{"head_dim": 32, "norm_place": "pre", "bias": "none", "parallel_block": false, "optimizer": "soap_variant", "beta1": 0.95, "beta2": 0.95, "seq_len": 128}
Each number is 128 + 24 x the weight over the matrix's rms, rounded and kept within 0 to 255. Layers, rows and columns count from 0. Numbers have three digits each.

# q: layer 7 attention query, 96x96, rms 0.159, rows 20-63, columns 0-31
# k: layer 7 attention key, 96x96, rms 0.171, rows 20-63, columns 0-31
# v: layer 7 attention value, 96x96, rms 0.235, rows 0-39, columns 0-31
# o: layer 7 attention output (transposed), 96x96, rms 0.217, rows 0-39, columns 0-31
q20:147110096113133110162128130129124129142142121141133139151133107100108128137117130124139113133107
k20:094133131135120112150133129091115127148128116122139145125129136131122131139123117129131123134109
q21:114129150150144121120129142128111120112124120110112146112123146127136132136107108136148139163121
k21:172090130118127134135111139125152175118127138147124114131067108122128113141123177126143132157160
q22:118156148109131141131134130123128124088108153112113141121104129152152121157116145139120130119139
k22:112172191084149130136153116141133060130097149132129093110147138116158105117143141121107119151106
q23:110118148043158107151123071073094129138107069152109120143164121171115124177174135117169096065140
k23:103128134169139121140092152141134169110159106086108136122100123138096087077156183073074107116156
q24:124131161110174170136154178081106126168093113156160173181129077089089154065097151071120150088131
k24:099107125132094174145152132129116148129153101157132110093137121131115161117087090057091163149175
q25:167138144119106124143161116110157143060132153097111124167149089154118094135144203128089068084179
k25:133152121237150153141156100122111156087122115192140129071169087091155126117170122150153097129081
q26:083146081143109154141162162143114107120138104085167127176133148154075199165169185111117147165098
k26:107132109152136215171135130137155085103125102118105150141045171137110072127170159088139148121143
q27:155145110140147144149142138119141170190096092093128069133105119130134139100176124238119121100150
k27:126091148146153167099191168081125066128051100066176105117131106112145137170159113133132104176119
q28:105121137089150096155153152141115117095142133168145068112142142105109115187162105106133142081118
k28:118108202098149112117151142126115133142097159118155123062102139110135238115173147117157153124119
q29:109158131135137097104101129119109078187170223107093106128142144170127065140176153107134147153106
k29:153205158120145094140145090116151115144131170099110137159128124139126156161147122115056108159103
q30:096166155120115088135142172103094147043094124153122203247101132150120107067183097134104181137090
k30:041184115133121143123118165134205154102068159125081124125104094109121166113145095106160118131153
q31:126106138081122145098102158196160151183170133170098065111110187090162156117069146113105113129144
k31:157089111140117140139125081117125169140102146121140121090100103044123106161158157100132173112158
v0:077128125106122123134125119136096167170085136151121177060129144135113135154168124154177117142125
o0:136081107194155115107098122100100169124152059189178147151164130135081171090120148096113080110156
v1:156153116153098155087112200149090127100131119148097172077155152090044090154110087133137174078152
o1:157085099134129125114150134174091133171136128100095135131137143170191171132156096090111145094109
v2:106115146147097129094174124094062210148115102107071128162150161165166124165054101085118146108068
o2:156163163145139116115148158140163048117142123121209162108128169107098080128170148096115135151070
v3:115124140062137170072113097120129168094095134142132139171169108089114182117199176183154136081111
o3:110155110162161123111120147051160185169175127097164159141097051162159095138134172126158128129165
v4:175151132172103115057068102163141133091093176088223162149172153130116106102116092164103163161117
o4:063129074140122118136132194082102125132142109085144097143096147191142136153131102160134148176103
v5:157114123155053153150064102149161102183140088174173153145146145121117161139122114134142076078116
o5:140070091143204144073146069158146124102104123067127106152100070099119163117115133071150093121152
v6:134073141123167130071126137165159123123127151193089118133131139125150102217129127189114087081203
o6:121140092173098062076182152158115081146132140053127084121119129094114177107149090154131132108140
v7:141115131136122103081100118153150094151170132174128097152128080118152146154086167063106225115122
o7:087135146135081133150124139124125197089105132109131128142084127100122094176145100116100090129165
v8:102123093097118163162162162082126142133075110122155065072125142058199071109109098117162105138115
o8:110119163103140166129093098173160104171121157134098125107137202216164129158128108122112141088094
v9:164113093151169089170102086122084159107151132155187163120092154123156119114131126120124172113202
o9:191178156148116128090100140128118095094142201067083119145148136168098091101095127172167122115099
v10:143094085111109131153164116145073112106066128124105062198085138173125167157129056160127096159158
o10:120085151129106163128093145163129124065112074142143147160104153158155119086093153106146142088069
v11:114155115080116102126150151193103104117107071124063132134098087134180134095106156128099104119089
o11:111124145086110120150073091143111128144129126043148138090128207049167121081078104061128142123137
v12:187128177088092162102171143130174140184114115175147168113112165156082118163070174145103162127166
o12:126069116155166172165120082132161160134113060144131165139153066115125123141156120175118075139112
v13:100102152099083139126112171157139138113143188090133097129132164164133109155155172108213121118153
o13:158101131124056149122085162146112130127030119176159126117130067069133170146095097112116114149064
v14:166135141096093102134140089128117106104150145131144044200149083102141131098138115115167122145181
o14:144175122148140135106131158222118102142081128074143150133126122100128102143107120160108076143124
v15:113153091168097125089122122169155093145105133156115134110096120121117160154104169128176094176135
o15:157141104090186089126082110123103165086147096135134062105176156128102095151062107119158118106081
v16:104075162131142062130135108094161123075136134123083103137134081106127114134123125087116135102084
o16:052173147112153138184162144136158145162106195150126105123141176140155073110129193121103119083166
v17:169089153151147120139099140125128080095086155164136114118167157113144116166152145125105072078136
o17:160146122100123160111209101188071149176133115102109140133090086186130099130080153186097101081153
v18:112169077138177101205090141172115108083124131113138124138177154109142121184095128084200137106104
o18:174144133095168084130099120172078110142135127151137162163070125135130105151160167160087092144104
v19:146204160140134111150165126103082108100110069179144123085154062097133130125069162092124121108184
o19:113128174176158115156170088144173123116126142156118191088180141159105054133095071090065078085090
v20:163102093154057124079076112129133111094097107147092176161176111103149152147144141091219117132104
o20:133066130076147069140157175095178130147095140156144152113103188176137149148167098102125085154095
v21:070134186122138159102122068087120111101172153124133215140162103165150153079144115140211053154141
o21:110138167208162136155109161132117143138059159160110113118108106095121118143169106078151158101136
v22:127164168179134172123109210194163206137164122156102104149149144105171135123096122134163096109142
o22:148113098106101123089129124145113061136090205151138128126118120051038134120131116103117123090132
v23:107165164120127101130075146123143182133106089143152091187120129174125108205160135137206126145131
o23:098112127177092174141138104130073109090207088117156126074106147132087136170144124142124123167122
v24:128095144168101124166171089149131121175146172133028110111138131184179132145105129146164155185065
o24:113117097075154151129103049146137125114086101109130083132060160106126083071203158088154111121135
v25:113167116131131098212158200120178127195110088090107138183138120138125124074126164122098144082119
o25:133140131149158126128164160095165130134195155142088145158129098120128113119136056151100196136126
v26:093145156076108141186095127116136125090102099195104165132131146124136147104095138161092135132186
o26:180101075152165150096139116145138111182140161133105111063098113163077076105131120097108074104113
v27:109186126119179197101147083052117155130182141169117073103133180115040110101105140124166127096068
o27:107099118085129115082084094090126150138095174149135105080158055133188084112086125079154139122166
v28:129167128169118103145122152145051174137105178136153167100090207117086122122159177143129123084163
o28:150121164148165185194139140097125144165162123168160103097149088100117138138103066128115137108190
v29:142110114119099133221144111063190148067107151124119116128162117118107118155124132153155097112151
o29:130160107163112107134120132139125126139082108170102135187141140137135100087147086170166080111142
v30:121130107106130137109114135102139182146045088107094131133178054153060164125169200133142129101164
o30:114090113143097131143149156166163144098123117144167103082130076127118062111129158153105184153056
v31:113137129046155125190122172204105148115091171094103160096153095133102145121085129144120146121109
o31:164147108156103154129055115065181119157174096164121112119050134092139104209140105124135109122153
q32:145157087129094117153104139118094147122155117140121132120110130143099096149111164112114123127130
k32:112137144099153165137117144119141154119110111110116113134123116119147136153125143117140126167117
q33:133154143113114129143160111100130112163182112115114140150112131121080110143126118061110121128104
k33:103134136143139122127133130087092118123129159180132109100112122159117114135141158136107163123123
q34:160121137140118121123138095119105138140109123142110108116122152169093120144150145094132144121148
k34:141147135149162102142118146123098163070148123090127112165138126174084109128092113087128164151130
q35:116125127150106104137123129119077117132130132110151174133123123094120124161093124111125117135117
k35:163122110121136159112159118170104117168105110133106118121080114099113124127164165124096143131130
q36:135113091114119145135108124142092094145132127125141154107113138094081141118141138107128142144162
k36:118141116115098134144096113127144099153126117099120106106110153103102155124149117128128142145126
q37:123124103133145131142120108131149119127124144146128138141111109125129124132115090159118118132126
k37:119147112125151100132121105144108125175103125128152115170133122140100101138118151107136183153115
q38:126132137150160125142142089125080130121162150112131112143146148132103094116109170086136128100099
k38:127128102126121090118117132106106125120104141123134125142096125092127093110156117117130114136132
q39:134106089186088167141124113141107121136121110095131147144163120115090130112129145124120117113139
k39:111136113097076162113155123153149160143156092104132158129172142089113110101124082156124113134131
q40:117150081115125124096139143119138096132101120145136117111101120141115096131142107146130149121104
k40:134138128135112133146094154144131150107144112145098122117147120125139130126139149167119104162121
q41:135114136123114071128146141121074163100088116145092120140133122117146109152134141134117142125113
k41:079118101093126150134104138127166149122113122116155146130122117116151177146071108168134119135108
q42:108135144124175135095112166126140100102137108116127142111139107081158106151115133163132131164124
k42:109157114124153093138112103094101103119113162163167097156092089115080073142116143135121154147107
q43:173137140128105088133109124120113138190122160160126112118121124110138118110154137149130135134125
k43:122135150118111131182147137136135136147124110162085133107089118103143160155121131160145102108107
q44:131139112142104091119105131137135113145131118125122116129123124140152153100117091166149161113117
k44:138143122152169136144119137103112159105137162100108129140120148145064114161141149149091121162096
q45:116110121113118147100121148126114186144121174109120133127148132134117129160050129150138123159140
k45:150114125176144101125114120128139144138132117139120133145126113096106133165124130112124169160134
q46:091136159127121138121088123115156072117113088141146101105139159111114164118143140096119124106121
k46:131137135124140156160170112102151123139163140122175126125137116127107160148130146136140126120089
q47:140112127117111113108127121103096112097146138162141175134169131165129123133161123145100154107128
k47:146121104119113115107127151127147129153141116097137115110142111123119124110124154127132115105138
q48:111135131123115137107128127093125133138167130103139114132140147147095132126099127126120105117118
k48:110119124165134108120137105112108130111103155158136124121118118179094084148161142129094146105094
q49:125121146134147115113141136135124108112133150136128152126136139121147133089118108170136129124152
k49:129105128154118138144144112163134125132113135122142129140092147126127139103115129130131096091123
q50:134126138119127109113134144118117117148134144127093126129120159168153130113153119140106107121159
k50:124140118149082155124122107148117093142155094147117110120109106114099110119125130121137118150123
q51:147134126141061133152153140136084108158134141138130151098137143134097136158121102114138113128121
k51:143163153097154132132138123072143147134126145165160132150117132136096113170151158087124144141136
q52:138128139112166103148155109115110118083135127102122159145116130113160141132101108142135104151133
k52:136127135092076139099131154133146127157138085157125127134135094112155160086108123155173134162136
q53:175128103130100115156149157073112132159104129110143147143125110121117148114135143106117163129134
k53:122127107133200089134145158128084115160118142108110123157140124119112114144106138135130146131142
q54:148123153118159159140132128104175138154130123161120106087183122147137163142121134094119136100128
k54:147124146134123148108130131112109147111162115119109151127123115109157145089148119159146120094089
q55:102097108140123140122133129132156108127107101118138136105148133095139143115134164117130124157165
k55:126144110148106106148149102112120114137164142148125111139139146166135090126111092095112151100133
q56:120119141135129107193148123129120152134138120147046109150120099109120091146141118130143077157095
k56:129142116149137087155104142096142137099125133105144138136081121132100098089133119100115135107130
q57:151123135114122133125134129116131115127110128124133113127138160099144139131105125156125118153134
k57:130149128124169112130138116111121160146101135138149146100132120123128117160159115136121133150123
q58:158142095106154111130134101132125103125121084117127129147136117135137100158155144110097149139149
k58:121151108109129163124128107131156138143116121091140109122132105116154123098133125150107154120158
q59:144134147087112129154139128147142162131135116152139089117122141130124135113122123131131151135159
k59:127137146126121100128138125147143132151139090127138121121091137139119109118114113125117140101143
q60:123112155133117111134096110120101110135102130092113122129145154169079112139154141086095130117116
k60:131126107129148149135127109130141128116155120128175133100127164129160131096133089117135111130143
q61:141101142122118126138153124150102117178105100145097155132124143121133097140103121123101141129118
k61:103121127153135135116124131148124162123121140107130104129150143163111143118114135114114115088109
q62:138145129124115120110117106142103190145119139144112151112118128122114159140156119138155167104158
k62:121168102105127128130096140136150130082120095120141082134133110150124141167143140129126158124137
q63:105105137116124109120127135160109136155080133112133132146089110124100184121100137094142126121129
k63:117111149125123139111123125124171140112148139112131141135153115101130152139093098124107107143100
v32:129140106114127130132199101121152114137123120161148137140156134127122156087121139138134147123150
o32:087129120139121094119153136138132119156147128149150114114128151135102118107093119131112126140095
v33:099145142106135104132157123154127158113131141156107131151116123108151103095113132119138143124151
o33:155141120111114116138143124110128145118119117105132103127133132143154148130106144129107156123130
v34:113110119141112125111129168134143129114161133111117132144124123114108101122118107132133136106150
o34:122119135105117135125144136157129118120144166135140094123127132119096127108136119135155138105144
v35:126156124123113114111146184102126105133131138181132133104164128141137110127106102120097127161155
o35:149158137105084116099109148082136115128100147156125146132132099109157116150157115152158110139101
v36:142121132125150124138127126126112067133124113143116111133127138139124125123109127125128126111134
o36:127103106144161138149148159149098087076122125131116136139130140170138121136119136135126106118104
v37:110127127134116140126133122117133145121124148138156115110158099142118113125106121133116134170139
o37:105141138121128140110110112145126142104123132128143128136118091129114119120121156137149127122111
v38:103126139136138118115139158092113132176157146168146137130119123159155115128155141126114145107120
o38:137151149144137109100132120115128147170116151185121110138094099148149119124139125133117160142114
v39:156110129149117120124110089104138130121125107133149101123085128122134102135150137124112119145153
o39:139130133138146145128121135152138155127100115094122140118085107099113100121135127145131141125151